Part of a small language model's weights: width 96, no biases in attention or MLP.
Each number is 50 + 10 x the weight over its row's rms, rounded and kept within 0 to 99. Layers, rows and columns count from 0. The size before them is the row's rms in percent of the matrix's.

# layer 7 MLP down (transposed), 384x96, rms 0.147, rows 21-57, columns 0-95
087:47 60 45 64 46 52 27 41 40 41 64 61 55 41 45 58 55 48 44 39 62 39 56 51 53 62 57 44 39 61 53 52 50 38 64 58 41 49 39 60 52 44 49 47 52 55 67 29 44 51 37 52 50 52 51 35 63 59 45 46 57 57 42 54 65 47 61 65 49 55 69 34 45 67 26 61 44 43 57 44 30 50 61 69 41 59 47 72 49 35 57 45 63 46 46 41
100:55 44 55 42 44 41 30 31 53 52 49 61 50 55 72 50 47 64 60 48 51 44 56 32 67 63 41 39 50 54 67 57 45 55 53 59 67 36 48 52 56 75 55 57 51 50 35 44 38 53 73 49 42 61 58 49 41 55 36 54 56 37 53 54 35 48 56 57 64 53 37 68 55 42 36 49 35 57 40 57 55 48 68 42 43 53 43 67 44 54 68 55 36 50 49 47
091:59 23 58 61 51 48 48 39 35 71 63 61 48 73 55 49 43 21 55 40 39 49 56 42 62 48 64 50 50 58 55 45 61 51 53 42 48 46 41 69 43 48 34 40 60 54 44 66 54 35 48 43 62 41 41 52 58 52 48 48 54 59 45 39 46 38 55 59 68 43 51 63 69 46 51 59 49 47 48 54 33 48 66 31 56 46 52 45 48 50 59 41 30 56 54 54
084:63 51 64 50 43 54 42 38 44 48 67 67 45 56 58 50 40 36 44 57 75 47 35 46 67 45 62 39 54 50 50 57 46 61 65 42 47 56 53 62 44 54 44 43 63 55 47 38 43 42 38 72 64 43 36 51 45 46 59 47 40 38 41 35 70 46 39 43 51 37 63 60 50 74 37 69 56 58 55 53 34 57 46 50 52 62 31 47 46 46 41 46 51 55 54 56
096:65 50 43 50 21 32 55 46 52 34 68 50 39 60 41 50 49 66 58 26 58 39 47 43 66 45 41 63 39 57 35 43 47 52 60 59 37 43 58 46 64 53 61 51 38 52 51 48 56 48 61 62 50 60 61 44 48 39 58 44 56 47 43 73 41 56 45 52 56 57 43 41 46 56 50 60 43 58 33 36 41 41 66 49 52 31 49 30 68 45 55 59 50 42 54 44
100:60 43 44 45 59 41 44 44 43 33 60 45 62 78 44 56 58 42 44 50 52 32 48 54 60 66 64 45 46 49 34 51 55 36 47 38 37 34 52 62 65 36 53 55 42 37 37 54 44 75 68 45 45 45 62 46 47 43 52 46 42 44 32 54 40 58 51 60 60 54 39 37 37 40 69 54 47 57 39 32 42 40 58 43 54 54 41 39 43 58 58 50 32 50 47 57
087:20 50 43 35 52 58 58 58 60 48 54 47 43 45 37 52 50 48 17 40 33 54 42 61 61 37 73 43 60 66 42 26 45 49 66 59 54 71 43 39 42 41 32 52 53 56 33 47 45 59 49 51 62 61 47 41 54 61 48 57 47 58 60 39 50 42 48 61 39 52 45 44 56 54 44 45 62 51 43 55 54 53 63 40 46 52 49 57 41 44 51 48 53 57 55 67
096:39 45 36 63 59 48 60 44 49 41 51 53 61 44 48 42 33 47 57 66 54 31 64 53 64 33 37 61 50 53 40 53 50 50 66 48 39 57 56 38 52 33 51 55 59 51 75 42 55 32 41 54 52 65 49 41 65 35 63 57 52 52 54 53 66 53 68 60 37 34 45 43 61 39 51 53 37 46 46 55 49 28 48 63 51 47 62 32 29 54 60 50 45 49 49 50
081:58 52 42 73 64 36 64 48 43 40 40 35 51 47 42 43 34 52 44 69 44 50 52 56 55 38 42 58 43 61 49 57 49 51 65 53 52 55 46 50 64 58 33 53 62 38 42 43 55 71 54 34 51 27 51 60 61 37 41 37 57 63 43 43 65 54 46 45 48 64 57 44 53 45 40 44 25 59 57 49 62 59 47 55 47 60 50 55 50 71 70 47 43 35 42 48
100:45 58 49 61 45 30 41 40 72 30 56 60 52 36 55 51 37 34 68 62 46 45 49 57 38 63 26 39 57 54 39 60 42 48 50 62 30 40 48 64 42 48 51 40 62 34 61 63 51 60 48 53 62 59 56 64 60 52 48 46 53 49 43 59 44 53 48 57 56 33 43 67 61 62 40 40 63 60 59 67 61 57 41 52 53 51 46 62 51 49 40 45 35 53 47 48
096:53 46 53 48 66 60 27 45 34 51 66 58 67 44 56 44 48 50 50 72 61 63 46 65 41 50 54 41 51 60 55 54 36 43 47 50 56 44 49 37 69 43 52 54 66 37 53 46 54 34 47 53 52 53 46 54 44 52 65 44 53 16 61 54 56 45 60 41 35 58 49 35 49 58 46 57 40 46 37 49 54 54 43 61 50 47 65 48 47 35 36 72 49 63 56 66
097:41 51 53 75 53 46 39 63 38 42 51 50 35 47 43 46 48 65 55 47 52 58 37 34 61 38 29 31 35 64 57 43 61 60 52 35 37 56 47 48 42 51 55 47 72 50 65 52 45 54 35 60 50 45 62 41 63 37 51 47 60 62 44 65 44 49 44 44 55 43 60 58 41 38 59 56 54 48 49 71 52 62 32 40 42 55 53 57 58 41 62 43 67 46 36 49
102:56 50 35 51 49 47 48 57 46 39 51 55 34 35 40 51 56 76 47 62 46 44 43 56 47 56 49 33 49 65 45 58 56 55 33 56 62 41 64 47 48 53 67 64 52 61 60 33 51 73 79 48 48 62 55 47 41 49 42 53 49 55 50 53 47 53 44 50 54 43 51 42 61 42 28 41 58 51 48 41 65 49 44 48 54 53 41 76 71 58 64 63 53 66 44 41
090:57 34 56 36 62 52 40 57 52 57 64 48 44 47 53 37 42 55 39 45 56 44 43 64 63 26 32 49 63 46 43 42 45 42 56 36 41 61 41 58 48 80 59 61 53 59 34 56 61 61 51 50 54 65 43 36 38 54 62 45 52 46 46 39 53 52 65 48 55 60 39 47 49 40 49 46 53 43 53 51 24 48 41 35 55 40 50 26 55 57 47 57 58 40 59 35
112:73 43 43 54 44 49 35 48 50 48 48 72 48 41 39 44 46 63 51 54 61 51 30 34 65 56 50 39 58 55 55 58 49 42 59 48 50 55 52 65 55 49 45 42 58 59 28 41 71 64 46 59 45 38 65 43 44 69 49 38 53 36 57 46 56 30 46 39 58 64 54 59 69 61 47 49 48 58 66 47 56 60 53 63 37 62 61 47 46 48 53 33 55 53 56 33
097:39 39 64 46 54 44 51 71 31 44 57 47 34 53 46 28 52 41 36 57 37 63 58 57 59 55 50 61 48 66 53 56 44 50 40 48 47 54 43 39 62 50 57 58 43 50 50 64 60 67 45 53 43 53 47 64 45 60 49 46 63 60 63 29 49 60 61 37 72 55 48 50 58 76 59 52 66 60 56 31 55 56 43 61 54 43 52 60 50 57 67 51 65 47 41 41
087:42 41 67 63 43 44 44 66 55 52 39 40 50 34 51 61 58 60 57 42 65 48 55 62 51 53 75 38 74 42 51 60 52 39 38 45 66 60 47 37 70 40 56 51 46 59 49 63 66 32 51 47 55 60 42 53 48 75 49 56 38 43 49 54 40 56 51 49 52 65 51 54 37 43 53 55 54 33 52 35 33 61 54 62 49 52 59 57 46 30 61 59 48 54 53 56
076:70 48 47 68 43 54 66 46 46 51 29 53 49 47 56 60 49 56 60 51 56 55 37 60 41 26 48 52 38 50 44 51 56 64 52 32 49 41 44 48 64 43 64 61 40 47 68 42 54 39 58 52 54 52 57 56 42 51 62 52 40 60 56 45 49 51 64 52 48 55 53 37 63 50 57 65 68 44 64 44 49 58 51 58 43 70 50 41 41 66 67 80 45 48 62 33
098:60 51 43 52 48 54 63 49 60 51 52 55 51 81 51 57 27 49 57 41 59 66 37 33 47 58 20 67 48 44 37 45 47 49 54 54 29 44 40 62 37 40 54 46 44 45 42 44 36 55 48 48 49 53 43 50 40 46 55 48 53 62 53 48 57 44 48 78 32 39 50 52 39 58 49 50 64 59 47 61 41 35 51 47 65 58 50 48 49 49 62 57 26 51 55 46
097:54 55 73 47 45 71 42 55 39 49 61 71 46 48 67 45 35 57 54 41 41 55 43 59 55 52 34 46 42 41 60 56 75 56 45 46 56 41 57 51 42 58 63 64 60 59 48 54 42 46 62 48 40 40 55 47 63 48 63 66 46 34 50 52 44 26 65 42 50 29 51 59 59 45 50 52 49 45 40 67 24 57 47 39 48 45 59 60 51 51 42 35 56 55 48 48
087:41 44 61 49 28 55 37 54 58 53 45 64 46 37 49 52 50 43 36 53 40 57 48 54 48 76 51 53 33 70 51 62 55 57 64 44 51 51 50 31 40 36 61 55 44 40 56 59 49 48 37 47 72 50 68 42 72 52 55 58 51 49 38 51 52 50 51 49 60 80 49 45 53 37 49 35 41 44 59 54 66 36 41 51 37 60 67 55 52 50 49 49 45 60 64 54
088:48 57 49 36 50 43 66 50 55 35 34 48 45 44 43 53 53 44 59 51 64 51 63 59 46 45 38 45 42 41 43 37 46 44 37 48 36 38 48 60 32 45 61 36 55 47 48 40 57 66 49 54 68 57 46 54 36 68 36 44 73 62 39 57 66 35 53 50 33 52 52 61 65 42 47 50 44 48 46 57 43 43 52 43 54 42 29 40 51 48 75 37 28 56 58 59
078:53 51 40 55 37 40 31 45 41 65 47 35 39 65 39 50 39 48 45 65 43 71 44 51 60 39 58 41 51 61 32 46 28 60 47 38 62 34 52 53 63 60 26 41 55 45 57 64 40 56 58 50 39 35 57 40 58 39 51 49 51 36 47 48 53 41 64 44 45 50 48 57 44 51 34 46 38 60 41 50 47 55 43 57 54 50 38 54 35 39 24 45 40 62 50 49
084:75 68 47 56 40 45 38 46 37 44 50 47 38 47 66 46 35 52 45 42 62 44 61 49 47 60 37 46 37 51 52 55 56 36 50 47 35 65 52 48 49 54 36 56 65 68 38 73 34 48 42 43 33 56 57 59 43 41 49 36 45 43 42 44 62 44 31 59 48 38 35 55 63 56 28 44 40 52 45 46 53 67 45 55 32 55 49 70 46 42 53 50 50 50 42 53
099:41 67 45 56 49 52 57 35 52 34 46 59 55 77 45 54 41 43 48 50 39 39 76 71 57 54 49 56 63 55 51 61 33 41 43 52 45 51 50 54 45 48 61 53 49 47 65 40 44 50 36 49 55 56 40 41 44 62 36 42 58 68 48 67 38 52 36 34 52 44 41 54 66 51 44 35 43 44 61 59 46 50 43 43 52 70 34 43 40 58 73 46 42 47 40 42
099:57 60 65 32 34 54 36 41 47 53 65 44 45 37 56 45 56 38 67 55 43 46 38 55 43 41 39 48 69 51 63 43 38 45 50 46 45 60 46 57 53 57 60 57 50 46 38 62 42 57 70 61 41 64 70 72 57 38 37 41 52 59 51 52 43 49 54 45 63 39 47 32 30 66 44 56 46 48 42 62 52 43 45 56 47 47 54 55 45 59 53 41 55 29 72 54
108:42 41 53 66 62 62 62 55 38 61 57 30 54 46 45 47 47 54 70 33 52 53 49 65 34 32 50 35 44 54 68 58 46 51 51 44 37 64 61 42 58 60 44 54 40 50 50 54 60 39 54 49 45 52 46 50 45 35 61 40 63 46 46 47 48 41 55 53 47 54 51 48 37 46 67 51 51 36 31 46 43 47 50 45 51 77 47 19 36 54 54 62 60 38 65 48
102:53 34 41 45 48 45 55 32 57 41 58 44 35 50 33 55 49 56 50 37 58 51 43 51 41 44 48 57 53 54 35 48 73 47 56 46 50 44 41 49 47 59 66 71 59 28 32 58 56 46 63 47 47 60 44 61 42 29 60 40 51 54 63 43 47 36 45 69 40 47 45 39 44 52 54 34 58 42 64 52 60 44 52 45 57 71 47 48 73 51 73 54 56 48 54 37
102:53 53 23 23 71 51 49 57 59 54 48 36 47 56 49 37 31 56 51 67 52 38 51 58 45 40 42 50 39 46 41 53 44 55 51 57 40 66 60 53 47 52 56 52 51 38 73 53 62 51 56 46 32 44 54 43 49 33 69 48 55 62 49 70 48 52 71 51 54 59 45 49 51 36 60 35 48 45 42 55 44 35 40 54 52 48 58 49 55 74 61 50 36 55 50 47
089:59 58 47 42 32 63 43 57 37 79 47 48 48 41 59 42 58 33 44 46 54 50 52 66 41 55 46 60 37 46 63 48 51 46 66 49 75 43 28 32 42 66 56 52 34 52 51 54 42 50 56 49 39 54 59 53 51 29 50 59 43 48 56 56 35 44 51 50 59 58 56 60 38 38 54 39 45 61 37 43 67 55 48 65 53 60 43 62 68 53 43 50 69 55 55 53
120:64 46 39 46 55 40 69 49 54 45 53 24 46 46 45 59 32 36 66 37 43 43 47 45 45 47 44 50 53 47 36 53 46 59 40 41 72 40 56 67 23 49 62 38 56 54 56 52 54 52 50 47 51 29 54 61 28 43 60 55 42 48 61 46 55 57 56 46 35 26 40 48 58 38 69 52 64 33 39 53 46 52 52 42 61 43 52 56 54 43 54 57 39 48 53 47
112:42 39 40 51 57 49 53 38 50 51 43 44 44 63 58 53 52 57 62 50 53 47 39 50 34 41 51 64 47 49 42 73 57 64 70 47 51 45 46 58 56 46 53 65 60 45 63 22 54 37 59 66 24 49 55 58 55 50 52 50 41 34 27 34 43 43 25 67 49 50 65 50 43 47 37 52 52 48 46 42 52 50 37 49 50 53 50 59 34 57 45 53 53 30 53 58
108:46 71 29 48 51 55 52 67 70 39 66 46 46 58 59 35 54 30 61 49 52 51 53 39 49 59 44 62 44 63 48 66 59 57 53 59 57 42 35 56 43 51 69 57 36 42 42 68 48 45 34 47 70 51 53 57 43 66 65 67 47 45 46 46 37 62 66 69 55 46 54 54 52 58 65 64 52 43 45 61 41 58 60 33 52 47 51 51 47 44 56 61 49 59 53 50
116:47 43 71 52 63 71 42 56 49 57 58 63 53 55 49 44 48 30 44 25 61 35 65 54 50 52 64 41 32 39 59 46 51 46 42 54 37 54 43 53 59 60 54 57 55 56 43 67 18 26 46 36 41 59 53 46 61 58 42 69 39 52 56 69 50 48 56 62 63 45 52 48 54 35 43 49 55 41 51 55 43 52 50 56 44 53 62 53 55 45 41 62 51 44 48 52
098:54 57 47 58 46 40 54 53 43 52 46 45 46 66 45 46 66 51 66 49 55 63 50 59 69 56 56 61 52 48 39 16 55 33 39 53 51 26 51 48 52 67 67 47 41 55 49 51 68 59 64 35 72 56 53 42 43 50 55 57 51 35 44 48 57 48 44 42 44 46 44 47 44 35 53 52 55 48 51 52 47 48 53 23 52 36 38 40 64 61 54 59 33 59 37 50
100:45 53 49 51 28 56 59 54 49 62 44 49 61 52 52 55 73 53 54 46 71 51 51 52 33 49 67 56 51 71 56 46 51 45 31 38 59 36 45 46 62 67 56 56 50 60 61 71 40 60 42 61 71 49 38 53 50 56 44 40 61 46 33 55 43 52 51 57 63 38 45 45 61 52 60 54 47 38 70 39 65 59 58 52 61 65 52 56 62 50 67 60 46 57 39 47
086:51 59 47 42 51 53 50 51 56 55 49 35 53 24 63 47 34 69 63 46 39 45 40 66 34 33 60 37 55 62 49 49 36 60 45 53 58 55 66 43 56 55 46 43 44 46 51 35 44 56 54 45 44 40 50 61 43 41 59 61 44 38 53 47 52 61 61 45 60 68 51 55 45 75 40 52 57 35 52 55 44 51 62 51 36 73 46 60 55 44 38 33 73 54 54 57
# layer 7 MLP up, 384x96, rms 0.146, rows 22-57, columns 0-95
102:50 51 51 53 47 47 48 40 52 66 63 36 46 66 52 57 46 56 49 46 41 40 33 46 51 39 40 35 43 43 44 65 52 54 60 43 54 36 66 57 30 38 45 38 39 60 46 31 50 57 59 46 49 50 42 46 41 52 67 61 49 63 43 60 37 58 48 53 67 69 43 51 59 58 41 70 56 45 51 73 43 60 76 50 46 29 50 65 47 47 39 65 55 57 54 54
102:53 59 41 46 36 55 71 46 48 41 47 59 56 57 51 43 56 33 62 51 46 58 30 44 53 54 36 42 54 60 36 66 36 58 40 57 56 46 47 54 44 58 57 44 35 48 62 44 37 40 52 70 33 55 42 50 48 58 43 68 32 65 43 38 56 46 65 47 54 46 27 45 49 62 35 45 32 63 58 45 64 41 45 55 45 65 52 62 50 53 60 58 39 62 50 68
090:31 60 50 47 61 45 45 38 42 35 22 29 46 59 63 60 45 66 55 53 56 52 55 46 47 48 46 60 60 57 37 48 54 59 56 49 55 34 42 56 55 55 57 47 56 45 31 55 51 52 54 43 40 44 69 56 36 57 43 57 46 54 40 56 39 40 44 55 38 41 46 32 71 33 44 37 42 50 54 52 58 48 37 53 48 35 62 45 46 23 27 39 48 55 44 51
098:44 48 45 45 49 56 43 48 55 57 34 37 62 63 38 46 31 72 22 48 54 57 40 45 32 38 59 37 50 54 47 65 39 62 36 60 67 60 39 50 36 47 47 40 37 54 52 44 60 39 51 44 46 46 69 46 43 64 35 66 51 69 43 46 39 38 65 56 68 54 56 51 56 57 50 61 56 43 53 57 48 61 51 53 47 48 66 63 52 52 55 67 53 45 58 51
105:35 55 51 56 50 49 40 52 37 70 62 51 47 40 52 42 47 57 42 46 70 69 59 56 50 63 49 59 56 49 51 46 47 33 48 57 47 54 54 47 51 63 48 57 65 76 48 56 55 59 34 41 61 43 65 42 54 45 44 65 44 37 39 49 47 26 44 49 63 47 48 46 49 53 38 46 56 47 59 36 41 49 39 48 45 46 66 66 49 63 26 54 75 51 43 69
082:66 48 53 58 37 50 37 38 69 54 55 59 19 46 47 53 63 69 54 55 63 64 44 47 58 66 42 57 37 46 47 47 46 68 71 44 32 54 52 68 50 53 53 50 34 57 46 40 62 40 42 45 57 40 46 65 51 54 57 62 51 56 51 53 56 54 38 48 46 49 60 53 45 44 33 43 40 43 40 49 32 55 43 26 61 58 57 63 53 48 57 40 43 50 49 63
094:60 46 35 53 53 39 54 44 51 60 43 71 62 40 51 52 43 39 44 49 49 53 63 46 56 57 45 52 53 44 70 47 50 54 41 67 68 59 67 43 57 41 53 72 40 67 47 40 46 42 55 49 32 36 58 73 38 56 54 53 47 48 59 59 59 53 33 51 71 44 33 52 42 62 56 58 62 53 56 59 44 56 36 57 63 48 68 58 28 40 50 38 49 50 42 44
090:52 37 57 64 36 59 51 45 62 60 41 51 51 33 36 72 56 44 56 56 38 47 35 50 59 45 43 35 49 36 58 52 35 52 49 42 57 37 61 45 71 50 46 55 54 64 51 74 56 50 43 54 59 49 42 56 37 69 41 76 31 68 54 53 47 39 44 41 55 56 41 52 44 55 52 63 55 31 62 56 68 57 57 44 54 45 57 51 53 52 55 59 36 45 56 41
097:43 50 70 50 28 59 52 38 56 48 71 51 48 55 48 59 56 46 56 53 47 49 49 58 52 50 63 56 65 50 56 70 53 47 35 38 64 41 62 49 48 55 54 33 60 45 44 51 38 54 56 55 42 39 56 63 33 47 50 49 42 45 51 38 52 80 67 49 37 50 60 48 30 74 37 60 46 53 60 59 44 30 47 33 37 51 49 43 45 55 37 61 57 61 54 48
100:43 55 63 53 53 56 53 63 55 60 60 43 58 30 65 49 52 48 41 38 57 38 49 58 64 34 72 60 57 45 43 38 49 57 51 49 56 35 55 65 70 63 42 41 57 65 40 42 62 61 43 43 45 50 33 50 59 43 45 64 61 37 52 40 41 53 62 52 61 52 65 63 44 67 64 56 44 40 40 56 53 64 55 48 30 67 45 47 46 35 54 41 37 55 63 48
102:46 48 47 53 49 41 48 64 54 53 44 27 49 50 38 49 48 53 67 47 55 39 48 37 43 62 46 33 48 44 44 41 38 65 43 55 39 43 46 59 38 53 38 39 55 62 50 65 48 59 49 40 65 43 45 41 41 40 54 69 55 43 50 34 64 50 56 41 44 58 38 36 65 71 48 50 48 65 53 41 55 17 52 60 55 67 47 68 59 49 41 53 51 53 74 49
089:44 42 48 46 47 46 72 56 36 52 47 52 57 49 59 46 58 59 47 57 48 37 53 35 49 54 75 43 46 44 48 57 27 49 53 28 55 41 54 50 56 43 44 58 38 53 42 66 41 42 37 50 63 55 42 48 38 63 38 70 66 61 36 33 44 36 36 55 65 64 66 47 46 55 38 58 57 54 56 61 53 46 53 63 74 62 54 36 39 43 55 52 56 46 44 45
084:66 63 38 60 44 54 41 58 45 67 32 45 46 53 53 67 64 48 42 42 38 66 40 72 61 52 42 67 47 49 58 46 55 53 50 53 43 40 67 30 44 41 51 65 30 49 51 47 50 44 50 55 51 34 52 51 44 41 58 43 64 47 51 44 58 41 52 47 43 31 48 47 62 29 40 47 50 60 53 54 63 49 58 37 56 53 53 32 30 39 36 59 32 45 48 45
112:52 36 44 50 54 41 43 48 45 67 50 34 35 57 48 41 54 66 32 48 59 47 48 40 49 42 48 63 65 43 26 52 41 51 37 54 48 36 45 42 48 48 44 50 63 67 70 69 32 48 49 53 56 40 57 45 63 65 43 44 37 37 46 46 43 67 36 39 55 46 52 39 55 40 34 51 55 58 56 50 58 69 47 28 33 48 53 51 44 45 32 60 52 41 45 57
100:76 26 36 30 54 39 53 70 44 49 35 47 57 40 47 50 60 37 48 57 30 54 57 52 41 64 44 41 50 59 51 51 32 52 45 58 68 50 41 65 59 47 48 43 42 46 57 54 47 50 37 52 27 39 56 61 53 61 52 56 55 61 54 47 52 50 57 38 57 59 59 63 46 60 62 57 49 54 61 51 62 61 58 54 55 41 39 43 36 42 52 59 39 37 28 61
093:36 55 39 45 54 56 32 47 47 55 55 49 58 54 59 45 40 42 40 45 55 50 46 25 36 58 32 53 50 41 48 46 48 73 47 65 56 38 54 59 59 37 56 40 51 38 66 47 30 44 40 50 59 41 55 38 56 42 57 53 62 53 49 34 57 48 38 34 60 41 45 26 59 45 44 33 38 61 59 54 51 53 60 42 39 57 56 49 63 46 42 50 77 45 35 45
086:29 38 47 40 46 38 48 51 52 43 59 34 42 69 50 58 57 55 46 53 65 43 45 50 67 64 34 43 61 51 48 48 39 41 47 65 59 62 42 50 43 61 39 40 46 59 43 57 51 36 35 60 53 53 56 63 35 36 40 47 46 54 41 71 36 54 49 56 34 38 25 50 52 59 52 49 35 53 41 52 32 46 42 50 53 31 42 51 53 41 37 41 54 53 31 61
097:52 60 42 48 48 46 40 52 47 41 53 50 37 37 61 65 70 45 46 45 36 44 66 48 54 52 42 40 59 41 72 51 48 54 45 35 55 43 63 54 68 44 41 35 41 46 36 58 57 54 56 44 29 46 48 56 51 46 55 56 54 46 54 49 55 68 44 34 59 42 48 55 61 37 49 57 70 64 31 36 59 46 61 58 40 47 40 36 39 62 30 27 56 43 48 39
110:37 38 57 49 43 39 56 60 59 62 52 44 62 53 46 52 41 51 60 60 35 60 47 35 48 44 48 42 52 42 43 54 34 57 35 40 34 54 65 47 63 37 52 44 30 63 42 59 69 59 43 57 45 47 47 62 54 44 34 59 53 63 60 36 47 54 41 57 72 59 53 67 51 63 56 41 44 41 63 36 58 37 42 38 45 37 61 40 33 41 38 61 53 35 46 52
086:56 57 56 63 44 50 49 43 45 66 58 42 53 52 42 59 44 41 62 62 42 38 56 33 33 28 58 50 65 24 46 73 34 62 42 58 39 46 46 58 51 38 55 51 52 57 50 38 38 51 67 42 33 49 48 61 33 53 52 55 63 48 53 60 46 47 45 54 53 42 54 51 68 54 52 58 44 54 56 55 27 55 35 59 52 45 48 30 34 68 53 41 43 46 55 43
092:47 68 39 54 39 63 75 45 42 53 42 48 41 65 55 47 64 53 59 55 49 66 44 47 56 49 47 53 54 71 45 41 61 44 53 64 65 43 61 57 65 64 37 46 48 60 46 58 61 39 48 36 40 40 70 57 44 56 54 34 46 45 48 47 21 60 46 51 58 48 41 60 38 59 48 47 61 45 42 36 49 64 45 34 37 61 40 46 54 62 35 45 52 57 50 35
126:65 50 43 61 74 58 67 48 49 32 48 60 39 42 40 48 60 52 31 43 47 41 40 38 49 55 42 53 46 36 53 37 65 55 64 58 38 63 51 62 37 38 58 56 36 51 53 41 53 34 40 52 56 49 34 67 37 70 46 43 50 67 48 53 68 43 37 50 55 45 42 47 55 52 56 48 55 50 58 51 56 37 52 58 56 45 64 30 55 55 58 64 48 36 36 38
090:33 58 68 58 42 63 47 61 56 49 51 56 62 53 36 37 47 44 41 41 45 37 51 40 46 28 47 39 43 42 45 63 65 50 63 52 62 50 45 61 77 49 39 60 57 45 58 71 49 64 61 48 46 47 49 42 53 68 49 72 38 49 46 62 49 50 53 54 56 52 54 64 58 48 58 47 68 46 40 50 66 51 46 45 46 40 64 57 44 47 39 71 39 58 53 30
096:37 53 61 60 64 60 64 51 52 58 39 37 73 44 40 49 68 55 55 44 67 58 44 48 50 41 61 61 35 48 44 51 48 33 43 56 59 64 52 57 41 53 33 47 48 49 64 55 60 62 54 38 52 34 60 42 54 51 48 67 46 45 37 43 53 67 50 51 64 43 66 66 65 70 69 60 65 43 64 55 52 56 44 60 44 64 56 53 44 62 44 48 54 66 51 52
107:46 43 51 28 47 33 54 50 67 43 44 47 54 61 49 66 52 45 50 47 56 64 49 41 50 54 69 62 63 27 32 37 50 41 44 47 43 47 35 55 53 43 36 59 43 57 46 59 49 47 33 54 60 37 51 58 52 59 41 55 35 52 52 54 55 60 59 49 36 38 64 62 71 32 39 36 52 55 47 56 44 45 58 61 56 39 44 45 48 54 45 61 40 80 51 63
117:40 50 55 65 55 61 36 58 55 81 55 47 42 51 56 34 47 55 41 55 56 41 37 52 75 37 48 38 45 68 58 37 47 52 61 56 44 54 42 56 77 61 61 53 46 50 46 62 58 59 70 67 44 47 55 54 45 51 47 27 48 43 59 57 49 41 59 54 54 41 50 41 46 52 64 62 60 53 50 45 61 37 56 43 49 62 41 43 36 58 47 54 50 68 62 40
097:44 47 43 42 40 42 45 52 47 44 49 47 47 46 59 62 57 27 56 54 38 53 47 52 74 56 53 53 61 53 71 51 47 56 46 52 80 38 52 50 65 47 33 46 45 50 46 61 63 41 37 34 35 57 47 66 52 54 60 59 71 59 60 47 35 59 34 41 57 54 57 61 55 44 48 52 66 62 58 52 73 50 41 51 60 46 40 55 28 51 43 51 52 65 49 55
102:52 52 54 59 66 68 37 50 34 36 46 43 44 61 43 65 44 59 62 43 60 42 52 57 36 46 72 51 60 39 65 68 54 60 44 36 38 43 65 53 35 24 51 50 39 52 54 58 45 59 43 50 45 57 56 59 48 52 49 55 34 37 30 45 55 52 44 41 58 42 69 51 61 59 38 45 46 44 59 41 50 42 54 34 38 44 45 64 43 44 53 71 63 44 49 52
103:42 42 46 40 53 48 38 58 57 70 38 52 47 37 56 38 61 62 57 39 71 63 51 50 56 60 50 55 40 36 71 39 45 49 53 61 66 45 48 65 51 38 34 42 51 57 36 52 47 32 49 66 38 62 56 62 29 43 38 40 43 52 53 45 62 39 45 37 40 53 48 61 47 61 64 59 53 39 50 53 54 54 53 56 55 42 60 62 26 62 44 44 54 68 53 60
118:57 53 50 30 37 53 42 34 49 50 41 59 39 52 56 49 52 68 51 48 57 48 47 57 71 39 62 46 63 54 47 57 44 53 56 62 62 39 41 32 39 65 60 66 50 53 46 62 27 63 61 49 45 43 72 67 34 48 34 46 50 44 56 58 58 44 49 52 67 51 55 61 39 54 38 56 51 52 48 33 37 50 70 59 51 43 45 63 40 46 43 69 40 45 43 49
102:36 33 67 50 48 56 48 52 36 56 48 58 53 52 59 55 37 52 50 49 44 49 45 54 58 41 67 56 57 42 56 49 42 47 52 52 63 17 47 62 40 59 54 64 52 42 53 41 36 53 31 35 33 51 55 44 45 43 41 41 31 33 52 45 52 64 58 48 59 64 64 33 47 51 40 63 55 60 42 26 41 50 52 50 49 29 54 63 58 46 41 49 31 40 52 46
097:51 52 49 53 42 44 46 40 47 69 61 40 45 64 50 47 36 44 54 49 49 52 48 39 66 43 52 42 41 43 68 67 33 37 50 54 54 42 27 62 45 41 54 49 52 63 24 43 47 51 65 40 68 49 49 30 49 46 56 45 36 46 35 39 44 42 71 51 50 52 56 61 48 24 50 39 58 42 62 62 54 45 65 55 54 46 43 59 45 27 41 54 56 45 56 54
109:69 37 55 61 60 34 46 42 66 74 54 36 58 57 63 47 27 38 38 37 58 45 50 40 52 55 61 53 47 37 54 72 45 48 53 62 55 40 59 52 53 39 51 55 46 59 60 41 49 48 36 38 38 53 47 38 55 53 61 66 49 41 61 50 58 54 38 42 42 58 63 48 48 53 35 45 41 62 59 54 56 42 42 61 63 49 36 59 33 53 47 50 51 43 63 75
097:49 33 45 56 51 38 32 50 31 51 56 36 51 53 38 47 64 31 51 58 34 44 46 44 56 63 73 55 34 47 66 49 51 52 58 43 46 53 49 49 47 51 45 51 41 58 52 47 66 68 52 55 46 51 39 33 36 46 37 53 35 62 53 72 54 44 58 49 58 38 60 37 49 63 56 39 45 52 49 60 46 36 47 67 57 61 57 43 38 59 39 75 40 50 55 66
095:44 45 61 62 39 54 51 49 50 44 51 34 57 51 44 58 55 47 44 57 49 38 50 61 48 71 48 67 66 68 39 43 41 48 66 47 72 54 38 36 53 54 41 51 63 69 51 38 41 66 50 45 50 50 55 64 56 41 48 48 58 48 38 58 48 44 52 54 59 52 63 76 68 67 39 37 50 52 27 57 46 65 58 60 60 52 55 56 52 32 55 56 54 40 53 33
093:57 49 47 38 48 61 51 47 50 37 55 57 19 59 49 57 66 66 52 46 45 53 65 37 61 47 51 58 39 43 62 37 53 47 40 32 39 49 43 70 73 48 38 60 53 41 41 44 47 41 26 67 66 61 61 39 43 46 45 45 48 57 37 50 63 52 39 61 73 52 45 57 60 45 47 45 56 49 59 40 57 48 56 50 52 33 66 54 44 48 47 61 65 49 47 57